{"d_model": 448, "d_mlp": 1216, "vocab_size": 4721, "warmup_steps": 200}
Each number is 200 + 20 x the weight over its row's rms, rounded and kept within 0 to 999. Layers, rows and columns count from 0. The size before them is the row's rms in percent of the matrix's.

# layer 3 MLP down, 448x1216, rms 0.0993, rows 0-108, columns 576-639
098,198,206,201,197,165,231,217,173,225,225,214,206,186,188,182,199,186,198,195,223,179,193,199,213,237,177,214,217,200,244,203,209,207,222,176,191,225,177,197,200,210,207,184,197,208,247,188,199,166,172,188,187,184,167,150,206,189,193,207,183,159,182,203,200
102,200,154,172,189,194,208,195,192,169,183,218,214,219,230,185,199,192,191,230,177,186,235,194,170,199,174,192,232,165,195,206,201,185,197,242,180,198,167,177,216,178,208,218,214,173,215,197,173,220,209,178,216,194,209,210,197,224,176,173,173,184,220,207,183
101,206,218,214,201,217,212,166,201,233,220,199,184,198,151,194,209,214,194,176,186,192,200,226,200,219,198,210,191,214,233,181,199,165,199,168,198,207,212,168,196,246,224,183,187,193,215,219,220,202,193,203,229,181,202,207,189,209,171,233,242,222,207,181,203
097,211,203,224,193,223,217,196,224,184,192,199,176,163,214,241,225,191,209,189,185,204,200,232,219,221,187,222,199,224,220,189,175,192,206,187,186,197,203,200,195,216,194,208,175,224,185,182,214,187,185,177,179,195,166,219,187,254,171,221,179,192,219,218,211
099,181,200,194,191,216,210,218,186,215,228,214,211,230,211,184,201,188,213,217,209,195,209,167,208,164,220,222,216,189,191,166,207,203,229,192,221,188,197,198,163,178,168,219,197,205,208,202,241,192,179,189,223,219,196,196,195,200,155,189,198,192,222,203,215
102,178,209,193,197,202,192,221,224,193,183,207,184,178,215,231,178,209,229,199,200,221,206,150,218,174,157,188,196,222,192,232,170,212,223,210,177,201,210,214,223,198,150,191,206,244,203,161,236,211,232,214,191,209,206,197,220,211,204,218,218,219,193,190,198
097,181,219,225,210,204,178,203,203,227,180,185,173,214,231,191,202,171,203,213,204,203,215,220,233,189,205,186,213,185,172,190,163,160,179,187,189,207,247,187,206,225,211,209,206,171,211,229,172,237,147,210,215,228,222,204,176,227,232,217,221,234,225,199,184
097,189,217,225,197,207,225,216,170,212,214,183,202,232,212,171,206,210,168,187,197,217,198,184,196,209,198,147,210,182,198,219,186,204,176,154,198,232,229,193,223,189,200,243,171,239,214,206,180,208,224,208,183,180,179,200,203,220,189,195,179,210,232,185,232
099,241,201,190,200,226,180,184,224,240,198,170,171,156,191,224,195,192,216,202,182,175,176,196,194,214,197,188,225,222,182,171,210,176,191,200,196,213,175,201,208,212,171,194,200,189,211,205,203,191,195,186,235,185,195,193,193,240,199,220,189,145,187,222,203
098,204,189,170,194,207,230,219,196,214,180,211,224,230,215,207,179,231,222,161,200,180,184,167,179,199,178,186,196,205,202,190,205,197,237,193,193,171,239,174,196,177,217,228,201,224,210,187,169,186,207,177,171,198,219,204,180,191,203,189,176,178,161,207,195
099,211,189,195,204,194,200,210,210,175,213,224,187,189,224,196,215,190,193,203,185,183,203,219,249,220,207,183,205,200,212,193,178,234,191,179,224,194,194,218,206,207,178,171,198,205,191,240,186,190,198,220,168,196,180,225,152,161,191,221,155,226,162,181,196
101,199,228,222,196,212,202,170,217,185,199,221,238,205,180,173,204,155,230,216,188,225,185,220,227,180,210,212,212,223,210,194,208,193,223,186,176,187,165,185,193,220,230,214,196,222,227,186,172,200,248,194,212,209,236,224,168,194,168,195,179,236,186,201,211
095,184,198,220,197,179,186,195,206,170,194,167,197,206,199,216,222,196,214,197,191,197,205,194,183,202,242,180,203,218,160,217,191,173,205,205,226,166,205,194,193,166,189,184,197,145,186,233,224,216,211,192,165,216,180,226,180,161,209,210,224,180,183,243,185
097,189,187,225,206,174,210,184,208,202,210,232,175,181,246,150,229,189,220,211,216,161,224,179,205,238,185,219,224,183,212,167,195,207,169,213,180,208,192,207,213,217,206,202,189,214,207,193,207,219,230,170,234,190,214,188,188,171,194,215,144,188,193,219,164
095,178,208,207,208,215,223,184,218,220,182,178,198,195,219,211,189,190,216,182,225,208,179,160,194,193,178,193,207,201,185,184,187,202,207,167,183,197,213,177,208,209,177,203,185,187,204,202,199,181,203,195,198,231,210,207,204,200,177,179,177,203,210,210,230
101,210,230,213,204,231,173,192,166,199,218,218,173,199,207,193,216,200,179,227,158,164,157,247,188,210,208,188,171,179,197,205,219,173,197,149,224,201,188,191,232,201,208,184,185,192,232,174,201,200,194,223,201,199,207,213,211,216,232,186,194,176,221,222,194
099,217,211,214,195,179,192,197,205,227,187,191,216,227,223,163,216,246,172,198,192,208,172,221,194,234,195,220,217,201,226,217,180,182,213,166,219,231,212,166,210,201,229,194,167,185,208,269,195,183,206,200,168,222,202,190,194,220,204,207,185,232,173,161,178
100,208,191,184,197,216,216,187,177,220,183,186,175,193,200,197,156,205,233,202,214,207,197,191,218,192,216,211,190,201,153,195,205,188,219,220,227,237,218,219,233,191,231,176,185,197,212,207,196,232,171,181,197,201,210,151,214,195,201,214,217,188,201,189,201
101,202,205,205,205,193,187,214,210,221,211,186,205,205,228,211,186,202,196,207,188,194,203,209,221,221,183,184,206,224,186,190,223,190,190,200,211,186,189,211,213,214,214,206,201,185,189,177,161,218,211,203,211,193,195,199,217,203,202,170,180,176,213,187,208
097,198,193,160,206,228,217,161,203,169,195,207,217,213,181,222,175,215,196,204,214,190,192,243,207,222,200,180,211,236,191,136,189,211,198,179,243,206,192,181,218,199,240,203,162,210,172,220,207,178,197,209,161,211,206,197,203,211,209,192,201,198,203,194,188
101,214,192,222,199,182,171,192,206,208,209,182,209,231,172,237,189,202,193,210,175,173,181,195,156,193,214,192,215,228,198,163,217,204,209,146,216,184,211,210,209,189,193,201,208,208,214,158,212,206,219,187,210,177,239,175,194,209,220,217,202,181,204,207,222
139,218,190,202,194,163,208,220,236,212,209,216,176,202,200,165,189,218,163,199,192,184,176,199,231,184,214,223,211,240,147,200,192,238,163,187,187,212,179,203,191,190,190,200,209,149,148,198,248,216,195,203,215,235,191,180,215,171,178,222,183,156,179,189,196
100,160,183,179,199,189,169,186,201,185,201,200,221,271,242,220,214,148,188,208,206,149,194,219,192,193,168,218,220,199,197,194,213,173,197,234,189,231,210,192,165,206,196,226,200,208,156,152,191,196,227,173,200,205,225,203,187,217,218,242,198,178,220,206,240
103,202,229,219,200,232,213,172,174,202,194,205,198,162,218,222,191,205,199,208,210,219,212,160,198,208,215,207,200,214,165,216,193,192,198,180,192,205,196,181,215,236,219,229,199,227,220,168,192,203,190,238,181,204,189,196,199,202,218,193,203,207,205,198,206
098,190,205,210,195,208,169,190,165,203,203,188,203,203,211,209,178,240,174,195,212,181,197,193,234,223,222,215,178,170,173,226,196,195,223,230,193,186,186,215,209,186,188,217,201,203,200,162,195,211,214,184,198,208,191,218,200,205,177,194,188,204,176,212,179
099,213,212,169,183,169,202,192,168,149,187,197,203,202,225,197,201,174,210,217,204,189,232,252,201,212,194,246,241,198,197,212,198,167,219,204,221,210,219,202,149,226,214,216,194,222,210,202,209,211,191,167,215,208,209,192,168,184,225,162,207,181,189,177,178
101,201,237,209,202,211,156,200,215,191,170,171,197,212,176,188,210,180,217,191,199,203,194,243,206,210,190,200,219,196,161,163,170,208,194,183,174,173,227,176,214,190,200,185,209,181,202,208,217,199,201,195,210,238,172,216,200,185,204,217,205,227,187,195,198
099,247,196,220,205,196,186,241,182,214,181,158,195,213,169,201,182,193,210,222,195,205,169,172,188,174,192,229,215,191,246,157,177,225,191,223,209,211,211,168,209,160,174,217,218,228,199,212,189,207,208,190,198,202,201,209,200,216,223,214,202,205,187,214,196
101,158,219,208,205,180,199,171,213,183,177,216,156,166,186,208,160,144,201,176,187,221,179,200,201,173,177,175,219,206,210,191,180,178,167,198,191,153,212,170,222,165,222,186,200,229,186,179,185,192,199,217,190,174,179,225,207,215,196,221,208,221,156,209,202
095,214,186,247,199,191,198,190,198,202,216,190,197,202,192,140,207,199,181,161,191,182,171,213,183,193,194,204,208,196,201,222,193,172,213,222,180,162,251,193,206,196,251,192,189,187,180,199,179,182,217,262,203,230,202,216,186,203,210,216,200,202,194,225,209
101,199,224,245,199,207,216,206,199,239,194,215,198,178,201,213,211,181,192,215,196,225,217,207,186,231,213,191,230,203,203,194,193,234,189,191,208,176,256,227,230,184,214,203,190,203,228,196,213,151,199,185,197,206,197,183,148,222,200,173,184,223,177,198,226
101,203,192,195,193,209,156,187,210,172,183,159,204,177,197,193,208,161,207,199,191,200,197,230,204,183,235,182,214,230,216,147,203,211,227,186,233,197,216,236,175,222,220,208,194,200,198,215,210,177,163,210,221,200,209,187,206,213,230,189,192,172,183,236,226
099,204,212,182,190,217,231,239,181,208,209,231,205,213,197,228,203,227,206,220,201,215,212,197,211,206,208,218,198,209,207,198,232,207,200,213,211,200,173,200,162,185,189,193,185,184,177,211,212,207,239,202,203,214,194,189,193,205,201,210,202,192,204,191,217
099,193,190,178,211,183,180,225,221,179,187,209,168,196,194,207,222,194,235,204,225,181,195,153,217,207,238,208,196,228,241,198,165,196,199,218,208,218,198,191,161,244,168,238,180,238,182,225,203,178,189,215,146,219,230,151,191,196,175,209,211,197,223,186,208
097,210,206,211,194,202,226,226,208,225,213,221,202,194,170,166,225,183,199,174,217,154,182,216,149,186,218,197,196,178,222,171,212,205,210,172,219,170,180,155,187,206,169,209,225,209,155,186,222,241,180,235,186,221,193,217,212,175,187,224,215,179,210,216,186
103,206,231,230,213,191,202,167,194,166,162,214,184,156,192,177,168,217,215,191,197,241,189,213,161,180,210,197,211,177,196,194,194,189,185,235,181,207,182,208,161,212,263,187,183,204,221,217,201,200,197,193,175,199,176,206,209,215,219,198,172,183,176,214,197
099,216,222,200,200,193,242,178,186,166,199,232,180,198,217,213,224,211,190,223,179,169,201,192,236,218,236,193,188,199,186,182,183,210,208,217,206,202,211,176,152,177,196,204,190,195,192,201,190,202,234,172,211,183,201,230,182,216,215,168,232,180,199,189,193
104,210,203,207,208,212,184,186,216,152,200,189,229,183,185,173,190,234,197,210,192,190,151,199,207,198,233,209,229,197,188,190,207,193,214,210,189,182,227,213,208,179,221,172,184,214,226,183,192,182,157,157,201,203,186,173,202,186,224,205,177,229,202,232,207
099,236,179,209,193,199,217,201,182,212,195,208,229,222,204,206,209,193,205,215,191,211,223,205,218,181,203,197,208,203,171,248,190,230,273,205,203,215,175,184,204,221,170,182,227,213,209,185,204,188,201,216,211,179,189,250,184,170,190,202,225,213,195,196,212
097,238,229,207,216,197,181,163,195,213,212,154,178,218,188,221,220,211,169,202,193,197,215,188,186,181,227,198,148,232,190,201,209,205,192,236,228,211,216,172,194,208,178,160,228,222,206,194,200,199,194,226,212,190,209,182,194,207,193,201,243,199,196,164,213
100,177,200,220,195,206,216,210,178,229,210,186,186,176,192,229,194,225,222,186,114,215,225,219,208,212,228,195,205,222,185,210,216,211,194,225,188,202,194,206,213,205,177,206,198,205,237,209,215,215,176,221,181,210,188,213,171,176,224,159,203,198,219,224,165
098,193,194,195,204,164,198,240,205,189,186,231,251,223,194,233,154,243,180,206,209,185,172,245,183,193,208,199,177,210,206,209,176,180,192,215,181,189,166,239,153,187,173,173,178,159,208,178,214,213,190,247,213,198,188,200,212,190,187,190,210,181,210,204,183
100,212,201,209,207,173,224,202,204,173,196,191,209,221,200,188,193,230,169,183,189,206,203,197,223,209,191,216,218,194,227,237,246,196,149,207,186,219,176,176,183,164,207,181,212,178,189,241,229,190,248,221,203,197,218,208,178,252,201,216,227,213,189,206,202
097,192,196,217,203,225,177,159,185,199,197,214,166,218,185,180,219,191,188,188,209,225,211,185,198,198,223,178,188,208,141,214,214,195,225,197,229,212,182,166,190,232,187,211,165,197,184,198,186,187,157,231,180,213,173,193,225,214,212,191,225,217,177,193,201
097,238,186,161,200,225,200,217,172,211,216,238,237,176,183,245,224,229,212,219,202,219,228,202,189,202,169,201,217,206,200,174,221,198,170,191,193,222,252,184,214,229,184,197,218,191,214,219,185,165,224,198,236,210,189,188,185,231,215,178,170,192,188,165,229
098,208,181,148,208,182,212,198,207,187,208,183,195,189,216,228,227,169,187,231,214,217,206,153,216,193,218,180,221,229,175,189,184,159,187,223,204,190,198,182,197,218,209,198,217,214,211,198,201,191,197,196,221,178,219,171,185,219,197,172,152,194,193,215,218
101,200,227,202,202,190,190,211,182,198,204,218,246,221,220,225,189,222,225,201,236,205,199,186,202,225,223,209,187,137,209,182,185,199,191,189,196,200,201,211,219,175,172,200,183,199,199,228,206,232,213,208,192,209,241,226,193,200,171,219,214,194,204,191,172
100,231,215,181,199,191,193,221,212,233,209,216,218,211,200,176,204,185,204,231,182,189,228,207,184,210,208,235,213,153,197,175,160,195,211,190,174,210,216,232,208,234,218,189,181,177,191,165,205,186,188,185,214,208,223,203,201,190,183,199,187,210,138,185,192
109,229,194,193,199,221,213,222,215,202,201,152,188,203,175,222,218,216,215,219,211,233,238,241,188,193,206,187,249,186,189,208,188,167,182,212,198,190,194,205,184,216,199,219,188,136,220,193,207,208,243,213,206,190,191,188,198,189,226,209,216,184,214,237,241
101,216,208,172,207,195,193,221,195,169,212,198,183,210,226,259,208,211,199,192,181,176,204,182,162,189,199,201,185,192,172,184,174,211,202,202,180,197,214,205,239,194,213,196,205,183,182,150,206,188,169,166,225,197,216,195,192,184,244,175,219,215,197,208,190
102,205,216,229,197,225,198,232,200,169,192,192,186,231,228,183,186,212,198,197,201,197,208,223,171,177,191,194,177,195,231,208,200,212,200,218,226,215,170,213,210,196,191,195,181,186,204,161,156,213,232,197,195,151,201,204,209,199,190,185,199,193,226,204,245
102,183,191,177,194,238,181,205,195,194,184,179,217,225,235,155,187,184,188,193,165,169,194,220,214,218,205,182,186,208,208,149,235,206,262,202,210,225,166,215,147,182,207,174,212,172,204,172,194,221,193,201,168,173,194,206,201,214,209,181,198,156,244,208,209
099,188,169,216,203,180,165,203,206,162,183,214,193,175,193,222,171,221,226,207,204,205,255,230,161,176,190,208,224,192,230,228,228,197,222,189,211,177,203,200,175,203,235,193,205,199,252,211,213,233,186,172,202,187,202,196,205,193,194,197,219,185,225,159,151
103,192,205,166,199,212,243,191,241,198,211,185,203,185,219,230,196,200,169,175,228,173,193,213,194,229,197,179,210,217,200,206,213,208,224,187,204,183,179,187,196,202,237,174,168,220,229,221,218,226,205,213,206,186,190,246,188,153,250,162,193,208,211,191,170
102,218,224,186,189,187,203,225,189,235,169,193,172,203,188,201,208,180,192,210,204,194,175,246,228,189,186,181,228,229,184,180,210,182,207,185,181,192,202,165,165,205,181,200,196,211,214,187,186,210,194,181,184,187,218,187,224,175,208,199,232,200,214,193,199
101,204,187,216,191,200,202,239,187,190,204,193,233,197,218,215,171,217,212,205,192,190,194,150,195,201,169,206,215,197,199,240,220,228,236,236,216,211,181,227,234,192,165,205,200,213,197,180,213,214,202,194,195,215,198,196,200,210,194,165,168,200,204,179,220
100,208,192,170,203,218,230,205,190,209,190,165,203,184,193,205,208,158,244,199,231,198,251,186,199,195,182,178,218,192,201,212,208,190,171,211,205,189,230,192,173,212,193,198,230,247,211,176,180,214,201,189,171,210,189,162,206,212,209,255,201,212,224,180,201
099,183,185,186,209,168,225,199,195,197,201,208,226,196,188,194,229,194,230,195,203,186,202,209,207,210,194,190,217,243,215,210,219,214,197,170,204,209,240,197,190,173,219,179,206,211,190,203,195,169,208,211,217,222,222,204,195,255,199,197,227,195,185,182,172
098,227,197,214,182,207,182,212,197,172,228,219,211,231,188,180,205,189,196,231,227,174,206,166,209,213,198,194,179,198,221,188,218,206,218,195,229,207,205,181,240,196,189,215,175,196,203,239,216,203,181,230,209,225,216,217,181,184,179,216,229,210,228,214,183
101,147,199,215,193,230,193,243,212,165,192,219,206,187,201,207,203,184,196,237,204,198,217,213,229,213,170,204,206,195,215,162,197,206,206,193,215,235,232,195,192,179,213,194,187,183,214,217,206,201,200,239,199,203,205,209,217,213,196,195,245,202,180,221,202
103,187,161,208,189,214,175,200,186,244,215,185,210,174,213,228,206,193,192,223,210,222,192,202,187,159,222,222,174,220,227,194,173,185,207,191,228,214,199,201,180,220,174,206,201,182,199,195,232,243,203,201,207,228,194,196,222,177,186,142,209,171,184,188,207
097,187,231,179,210,197,222,201,199,222,203,197,203,221,158,198,219,172,224,192,207,189,207,215,210,221,209,221,210,211,188,205,242,211,188,215,225,202,186,190,194,204,229,237,211,185,186,157,194,193,205,189,184,228,205,159,217,235,206,176,192,189,195,194,153
103,180,187,198,182,184,218,196,210,223,163,180,208,237,234,180,222,204,218,170,203,188,199,203,221,159,200,201,205,208,197,218,196,230,176,215,183,248,193,131,207,210,181,202,195,224,150,168,190,208,179,178,197,182,200,190,199,213,187,203,196,216,221,198,235
099,214,199,209,197,219,174,202,210,193,191,207,213,190,224,163,182,201,209,182,191,170,179,212,222,211,212,185,187,229,224,212,196,194,226,167,197,198,177,185,211,179,218,207,209,196,216,184,199,182,230,226,190,206,156,183,213,219,202,171,209,225,165,185,186
101,191,190,204,204,177,201,236,204,184,200,206,208,234,223,187,236,214,223,201,217,252,230,207,201,219,187,194,186,182,231,210,204,209,168,233,187,225,166,178,186,185,143,195,212,218,188,196,183,213,214,209,201,206,185,215,208,173,210,213,205,201,239,188,200
100,187,184,224,211,211,178,199,204,170,191,235,216,244,141,165,195,185,195,197,211,203,193,204,180,162,210,216,182,186,222,216,217,191,186,235,177,209,189,187,188,186,185,208,227,230,204,207,178,201,237,202,201,207,222,186,192,161,205,194,177,157,210,223,198
098,199,187,183,200,192,211,235,185,197,182,204,226,237,153,208,165,204,182,180,216,194,202,237,196,190,168,199,194,235,198,203,160,163,187,175,206,169,228,201,193,184,175,189,198,188,218,223,204,168,200,193,177,235,229,214,163,194,182,194,190,192,223,188,208
097,175,202,187,204,176,204,204,204,196,209,194,215,201,220,177,182,198,235,175,187,208,244,201,211,220,211,196,192,203,212,229,209,228,227,225,220,204,234,195,169,169,221,208,236,201,190,184,205,236,257,203,190,231,208,167,187,212,180,238,188,202,216,198,222
094,251,208,187,204,183,211,212,167,195,183,186,215,199,220,212,195,201,208,168,175,182,203,249,198,205,196,194,180,209,213,188,213,176,179,225,189,189,191,210,228,198,206,201,224,222,211,198,202,169,216,208,164,215,160,229,198,213,216,224,204,189,196,193,186
102,215,181,181,210,173,175,199,191,167,211,175,199,197,193,215,207,182,187,217,212,233,170,210,210,208,197,223,239,210,226,180,185,209,204,204,174,193,197,232,168,201,213,194,223,199,170,218,195,231,210,196,175,197,212,200,225,233,205,213,183,192,199,221,201
104,149,227,187,205,175,200,180,178,226,214,207,164,199,211,218,190,191,199,220,220,202,227,180,228,193,198,179,205,185,208,223,185,186,202,207,224,201,201,221,199,213,231,186,218,217,226,193,190,197,197,194,213,190,210,166,234,230,203,238,205,183,204,186,217
103,218,231,185,202,241,193,207,209,189,180,198,137,205,195,217,197,208,215,203,193,209,215,204,230,198,187,182,191,243,207,210,199,227,231,160,185,225,229,205,173,175,203,184,196,226,206,190,238,174,200,228,205,196,198,211,215,205,203,217,193,210,159,209,212
099,233,180,215,197,180,150,206,210,197,205,179,186,200,230,211,218,168,208,194,201,199,176,224,216,211,195,197,238,166,187,208,194,186,167,190,194,188,157,203,172,213,235,199,265,210,229,217,218,239,248,205,217,213,236,164,192,220,203,196,229,213,201,167,211
098,203,178,191,187,185,226,197,190,167,168,203,246,211,236,179,222,248,199,203,208,202,191,201,182,206,203,171,196,207,255,191,217,187,186,145,250,182,189,223,199,188,165,185,214,214,166,233,214,171,238,210,184,171,266,164,183,200,195,191,172,184,181,176,246
101,198,163,217,203,198,176,203,190,205,181,192,193,212,219,195,200,193,201,157,212,191,186,206,199,182,202,188,193,238,226,199,228,189,158,166,177,188,204,181,185,191,198,224,194,180,225,246,204,194,176,205,217,224,206,177,199,190,195,215,203,191,187,238,194
098,199,235,218,193,239,183,133,197,206,185,216,200,143,233,204,196,194,216,202,206,179,221,224,163,194,224,207,184,215,237,191,166,179,163,169,199,206,180,238,201,196,221,205,216,202,217,199,240,251,195,161,210,208,231,209,203,208,193,199,190,208,222,205,243
100,189,207,180,198,244,202,178,220,150,194,193,198,170,206,205,201,228,219,198,209,202,201,211,214,177,198,200,229,213,156,188,207,179,180,183,202,202,235,212,204,211,183,192,206,243,194,193,190,236,217,213,204,205,213,195,195,179,200,174,218,192,172,203,213
103,216,200,162,205,234,177,189,221,205,222,217,209,197,171,190,219,240,208,162,175,228,201,221,224,192,224,177,180,192,190,227,184,186,177,243,171,230,228,207,212,213,225,214,173,205,216,179,219,199,227,230,204,228,177,206,221,232,172,216,196,222,194,192,207
099,198,183,210,202,151,194,208,183,213,222,212,165,186,207,176,224,191,194,195,186,236,185,209,182,223,213,216,204,218,191,184,219,203,220,200,225,213,169,243,212,201,200,229,208,195,243,211,194,208,228,221,179,210,197,205,194,248,200,215,198,190,181,227,175
098,204,175,248,191,168,220,190,184,188,170,169,206,220,190,202,184,178,207,228,201,193,223,193,178,203,187,201,181,216,199,197,203,202,175,230,207,204,171,190,170,211,220,189,177,199,201,239,228,134,202,223,184,197,224,227,201,183,239,228,233,245,196,168,172
097,201,211,211,204,186,201,241,177,249,181,207,185,210,231,195,195,176,186,187,226,171,228,217,220,197,189,195,170,181,185,241,172,185,190,207,162,218,183,201,201,182,220,228,218,189,193,197,180,179,173,170,214,236,187,217,248,209,211,212,176,214,212,216,196
103,164,203,185,199,232,195,234,208,198,207,188,173,176,157,187,210,199,191,197,234,202,227,216,163,198,224,198,206,175,257,213,195,178,168,236,171,202,175,221,191,200,192,176,226,226,249,181,178,193,228,230,208,174,212,209,188,215,193,234,201,182,248,179,197
103,208,179,190,199,194,235,165,191,206,186,234,196,222,204,189,214,192,186,199,228,210,200,195,182,204,196,187,171,171,179,218,202,201,188,193,215,214,158,206,212,204,186,187,165,163,205,169,172,194,252,220,183,183,194,224,188,189,210,210,184,233,196,191,220
093,196,208,221,213,217,184,181,183,188,193,186,189,191,199,231,207,205,164,177,178,184,185,196,195,203,218,218,219,218,193,171,198,205,197,178,171,191,238,216,216,196,208,166,173,196,221,199,209,189,200,174,186,215,188,212,208,205,191,210,171,198,200,204,197
104,215,219,221,201,158,196,204,223,221,210,213,144,208,223,212,221,227,217,185,210,179,237,159,205,182,198,221,185,181,158,208,220,252,216,225,200,159,204,200,206,211,201,208,194,163,185,201,197,206,156,181,202,219,184,230,202,225,191,190,207,212,194,174,174
101,220,221,194,182,221,203,177,210,182,189,205,198,170,226,182,201,194,170,170,220,172,208,164,189,212,175,168,165,222,214,201,184,198,199,176,230,185,201,166,225,194,217,187,212,230,176,168,200,215,212,215,211,183,188,162,179,206,196,166,172,175,194,210,220
096,150,187,216,197,217,211,171,182,210,174,186,224,220,204,210,223,207,182,218,219,189,197,212,193,215,188,187,217,206,172,209,197,209,211,183,179,228,194,218,183,214,191,178,194,223,199,163,179,219,205,211,209,211,183,208,207,199,216,187,163,208,200,200,203
098,188,194,184,206,175,181,208,191,165,207,243,191,229,238,209,198,214,198,183,245,198,210,208,183,184,212,207,188,175,198,210,193,203,206,211,185,216,204,184,172,195,208,207,202,185,187,188,198,179,183,160,211,223,183,219,178,168,211,177,202,214,189,214,163
100,200,215,209,197,178,201,216,202,216,191,195,226,147,206,177,197,185,205,198,202,183,223,206,245,207,211,191,242,168,171,217,205,191,178,225,225,192,205,182,225,194,208,209,209,231,215,215,177,233,174,207,164,226,164,200,195,200,207,209,209,194,189,205,188
099,219,174,230,210,221,194,164,226,167,210,212,164,214,215,170,212,230,177,181,201,203,205,230,193,198,215,199,211,209,213,179,231,231,192,220,217,167,197,201,199,188,211,213,211,212,202,201,206,187,207,157,180,182,171,198,211,181,201,209,204,242,196,201,208
099,227,212,214,193,220,197,160,241,179,228,200,203,189,217,209,215,200,193,197,226,184,186,148,205,198,179,214,193,224,210,199,198,190,186,210,186,222,217,217,192,227,182,197,187,208,203,241,193,222,240,192,194,218,189,201,212,179,192,204,183,205,200,188,238
103,215,200,190,190,221,208,172,203,185,179,186,191,197,208,142,221,183,205,201,196,233,178,190,190,191,228,191,178,209,159,216,246,206,205,195,196,203,190,216,193,208,179,172,173,191,178,181,178,195,208,208,182,181,209,185,208,205,170,189,229,214,210,174,223
100,199,198,239,197,227,224,174,179,187,226,177,185,215,219,176,203,211,199,220,241,197,183,194,185,244,170,195,227,219,195,203,178,178,210,180,208,202,169,195,164,219,190,213,211,221,196,208,204,171,221,241,171,228,188,194,202,215,205,232,225,197,213,181,175
097,185,179,206,195,181,237,200,146,191,213,211,191,200,221,176,201,237,204,184,192,199,202,168,210,204,184,207,182,199,193,211,181,184,200,190,228,213,193,219,216,195,200,223,217,216,221,170,198,193,187,171,196,196,170,182,202,208,209,231,217,194,212,201,216
102,218,185,209,197,178,212,202,189,176,204,210,216,209,188,149,223,204,184,180,227,226,195,195,231,184,202,172,218,176,177,155,209,200,197,190,210,175,194,203,158,186,215,183,199,183,222,189,228,235,231,212,187,193,183,205,204,208,225,175,158,201,200,188,183
098,221,223,214,208,200,207,227,246,155,233,223,160,213,229,199,236,199,222,194,177,229,213,206,194,231,228,186,189,182,206,211,182,223,169,203,231,195,187,192,241,198,175,253,174,148,228,227,244,190,229,215,200,191,170,192,196,191,178,182,188,166,161,226,194
098,238,175,182,198,172,154,170,174,189,191,203,221,189,211,196,205,181,163,210,195,212,189,224,207,242,195,208,196,196,165,201,191,197,233,171,186,202,197,174,213,211,206,200,180,213,205,220,222,196,222,218,163,214,206,229,167,187,194,189,219,190,205,197,225
102,228,210,205,203,205,190,191,212,184,205,163,169,169,244,251,204,183,206,203,205,193,213,220,242,191,194,201,203,208,157,180,191,193,190,142,220,211,174,194,260,222,194,185,216,200,212,239,206,214,184,188,235,210,230,183,195,179,188,208,194,199,202,181,205
100,209,200,202,208,201,201,224,166,213,191,176,179,198,225,213,216,208,198,167,210,202,211,221,192,179,227,186,195,231,204,255,219,213,182,192,203,191,173,200,209,205,157,200,199,217,149,191,250,181,200,181,186,231,209,194,230,183,168,165,168,211,192,174,210
098,204,195,184,215,233,199,207,193,223,201,198,214,160,154,222,223,182,205,186,197,167,212,164,200,160,189,184,183,184,211,198,174,198,152,209,210,216,203,207,217,178,173,186,197,199,178,237,186,190,186,197,210,205,209,191,181,227,209,188,233,162,238,214,167
102,195,217,182,198,157,175,174,189,208,196,200,198,211,180,243,193,213,236,155,206,209,203,208,215,207,208,227,194,193,185,200,180,217,188,194,161,195,186,194,193,221,240,195,204,181,189,210,223,197,193,178,204,221,166,179,222,196,174,263,215,247,209,231,249
099,199,182,173,201,208,199,203,189,191,222,217,226,188,214,244,188,193,176,209,242,164,174,214,219,198,168,191,177,233,186,173,201,203,226,183,211,205,244,183,191,176,229,187,230,221,231,175,220,170,217,210,189,220,210,173,201,193,208,206,153,208,183,200,186
099,198,213,197,202,215,198,203,209,190,210,178,220,194,197,187,188,178,186,175,211,215,164,200,188,200,199,192,161,189,209,212,226,220,210,189,204,227,189,201,223,170,209,216,206,243,218,256,164,204,243,196,203,192,220,187,174,187,167,189,176,211,204,184,220
097,227,206,208,199,189,214,194,194,191,205,192,173,204,196,188,182,210,172,164,192,186,208,219,211,172,229,185,184,199,228,208,208,213,224,213,222,238,183,186,206,197,204,192,184,198,176,184,194,227,180,192,172,196,213,176,200,217,179,179,185,211,177,185,207
102,168,168,182,190,228,234,202,189,224,188,219,182,225,205,174,183,199,170,211,218,149,205,156,206,190,195,225,166,205,208,172,170,221,189,212,186,159,173,153,174,197,190,219,193,164,210,166,199,180,230,177,225,176,223,195,202,188,198,195,178,189,217,194,202
100,194,185,171,191,202,196,190,210,214,188,185,206,218,199,217,166,173,181,197,210,195,196,170,186,198,188,199,205,168,200,203,211,199,187,209,173,225,215,190,205,204,205,210,182,208,174,177,243,195,236,186,207,200,191,190,188,207,212,207,218,205,227,188,212
097,200,180,205,192,177,189,198,213,199,237,192,201,208,214,187,195,198,178,180,212,209,150,214,200,210,182,171,197,216,255,231,179,173,182,213,175,214,214,170,230,203,242,200,219,205,166,219,209,200,191,167,173,190,211,224,170,158,193,192,184,182,211,201,220
097,230,180,193,201,178,213,197,195,191,173,232,194,242,200,169,189,215,154,190,207,172,230,202,196,223,162,192,178,184,224,190,187,206,167,190,183,196,205,203,185,232,205,223,198,172,215,196,193,195,209,223,191,199,217,173,189,219,207,237,178,190,206,198,162
095,229,215,209,199,212,209,236,204,190,206,219,210,204,208,203,205,192,200,190,192,195,211,161,169,194,196,251,227,192,202,192,177,173,224,185,213,168,190,189,199,218,207,195,197,199,180,211,226,222,199,202,175,207,214,224,160,198,197,211,209,185,181,207,200